Weights of a small transformer language model: width 512.
Each number is 500 + 25 x the weight over its row's rms, rounded and kept within 0 to 999. Layers, rows and columns count from 0. Numbers have three digits each. The size before them is the row's rms in percent of the matrix's.

# layer 3 MLP up, 1792x512, rms 0.0377, rows 1739-1791, columns 128-159
083:432477543482522489503510478523480495432485537516502503533523474487483543470483462500517491481493
113:472496471508496498489519473501461465498467531508519474490466537528501516481449492507501488490501
109:464505573513483500517468506463515513494486539481464560453514496466485538508512533465497460479428
134:537519475470477510486500502512512539514468506464464498467545495477523513509512505508481477494468
099:520465517437524495464483443469496540531523474478474518503469528515506513557511534500484511469524
087:464505503488494496521455476451498512500489488493478477524559449503520487488455478497447527522504
105:473463484474497513532496545533510504485524447477502488511518528498506520499486502512489544480517
110:509530497464449497494519485478576433484492512467499505519475466487503489513511495507535558510462
086:535500521513508480518483470466479530545501531477526459501535489508511483481551476466550584478500
106:508477500539471485524540534496519492523489531496529505507495510508541558517499513527529535542522
096:476484533478459494495475495504485525488536492488504496498509539525476502516512494511522500541492
091:538486510501490466513559533499475490505466472501480540497483483477471511492534511476529495480500
104:514499517507509526527486487468469522506491478502491505497486530527541467483459483462525514507486
090:474516509522502540492479466486496477504517542552507490496530502499488501487524520481498520491495
107:477524539466480542532531503485549488479460470486495516483469501465488464508487496487505491474493
090:448504493430489495468518481507468478515522483498477493470474456518507512502502466540531556472493
116:523550528512481518461439511508486542522514517536523512527526514493472524508542481477473462540509
093:502476506526498515504488542474493497510483444508479472499549513553469509502495499546534500503493
089:518501490492516500525529527512498498464489493479455498496517494515519504493508505495536502504478
123:484494471537542501516479507493484472495525522487500533516485430454524488514480469518528513489519
106:485471486510512511502474500519452490554440490481495502528507544542496537491510509554478498486500
105:490498492485500498511533479521476540497501520535520497492505520505497549494535481478541477500511
100:524498474502505512498519456533485527510499505487482560527512473495554521532540484523462495524489
096:490489506505488498455461481502480498491499486486506486465512507506519513491473499492439561489543
097:453545509496511491522511528473529509530504513522507495486526491419514504522498451450494504500479
085:465491517511482502497483498486510471522512562529495505524450492520468529504472500526482475497471
094:474486519451483490491517505467472481501570448481498460487500522502484524530496479472487484467477
092:492537504514488524493482519543492495511497495522527530505514503497539517549476468505545533521501
090:449506481474508419543493537495519508452497525479524530523528502486512487502510524473437467527505
093:497505521467501539513521539529536479528490511521463528492530492471497490478517520498482475451549
090:461517503525503488518535462524505523514519526491477517423513518472517526532493474504506491518484
111:498492506522497502500556526447493491492483533492493490507489454491466483506524513525508458490500
104:455495528484493499462454490505508474524491430489509480509498523489491489474501496501492482505473
092:480447500526482515520484474465486507486536488478465464498501488556445511531492524504504509506510
087:507498504498495534524531511504488481511520437443492464525518516473487472521513465517544474495503
087:518494527494485523487466482491507520509504486515479453491538482476463503524524482475516498497532
106:425509485531459461504481483480490469507472448509492463470499496502474515509521480480433543495514
100:485499471467473514510482528530522515491502492557478487514443462481528500442475507503542501484475
095:477479452524507500481489472468474482526471503455436501550565478499434500481499473462543489496518
092:526484478480477500521502499498514486546561488502467519474438437548461492479515493462548513534491
101:515520477491480564484524485551447512515546480519521477498481492501454495510504522514497511457514
093:482496465518472536500469484529470468501509490488512491485500508515495505512495484529494491442505
094:508463513483472453472476517527479452506533523522502495524486557517516513475516499507464528504512
103:495489486518505470548501490531490517536507506485511515521489537522532506470557505423521527516562
082:506548471506505484479472451483506473508490493511486526508487455483497540481501477508481525483452
135:497555549485522513443496525506510494520493491473504477483483517493539540511496504524504481537512
102:499515489482515459505454471517509518466521498516490509535530553536536548508490515474518483522538
100:495558512505525516486551521520524483536505503501470482467527514506460519478525502535542540500477
100:456491498491512529509516471511484485484504476511477477499539491501485491545499489518470482476462
105:526517491491484485445511480537501500499500493479470494523460436465510473543526480466464520485511
099:551484471533489508501550497498507503520467492496490521520504500527506496490436533534470476476472
093:502501537475503514508506482503516463532526469526490491454478509487514485486522480488527551502543
087:487497516486504492517550513476545490497490475496490474521460441499503481503431494519522493449486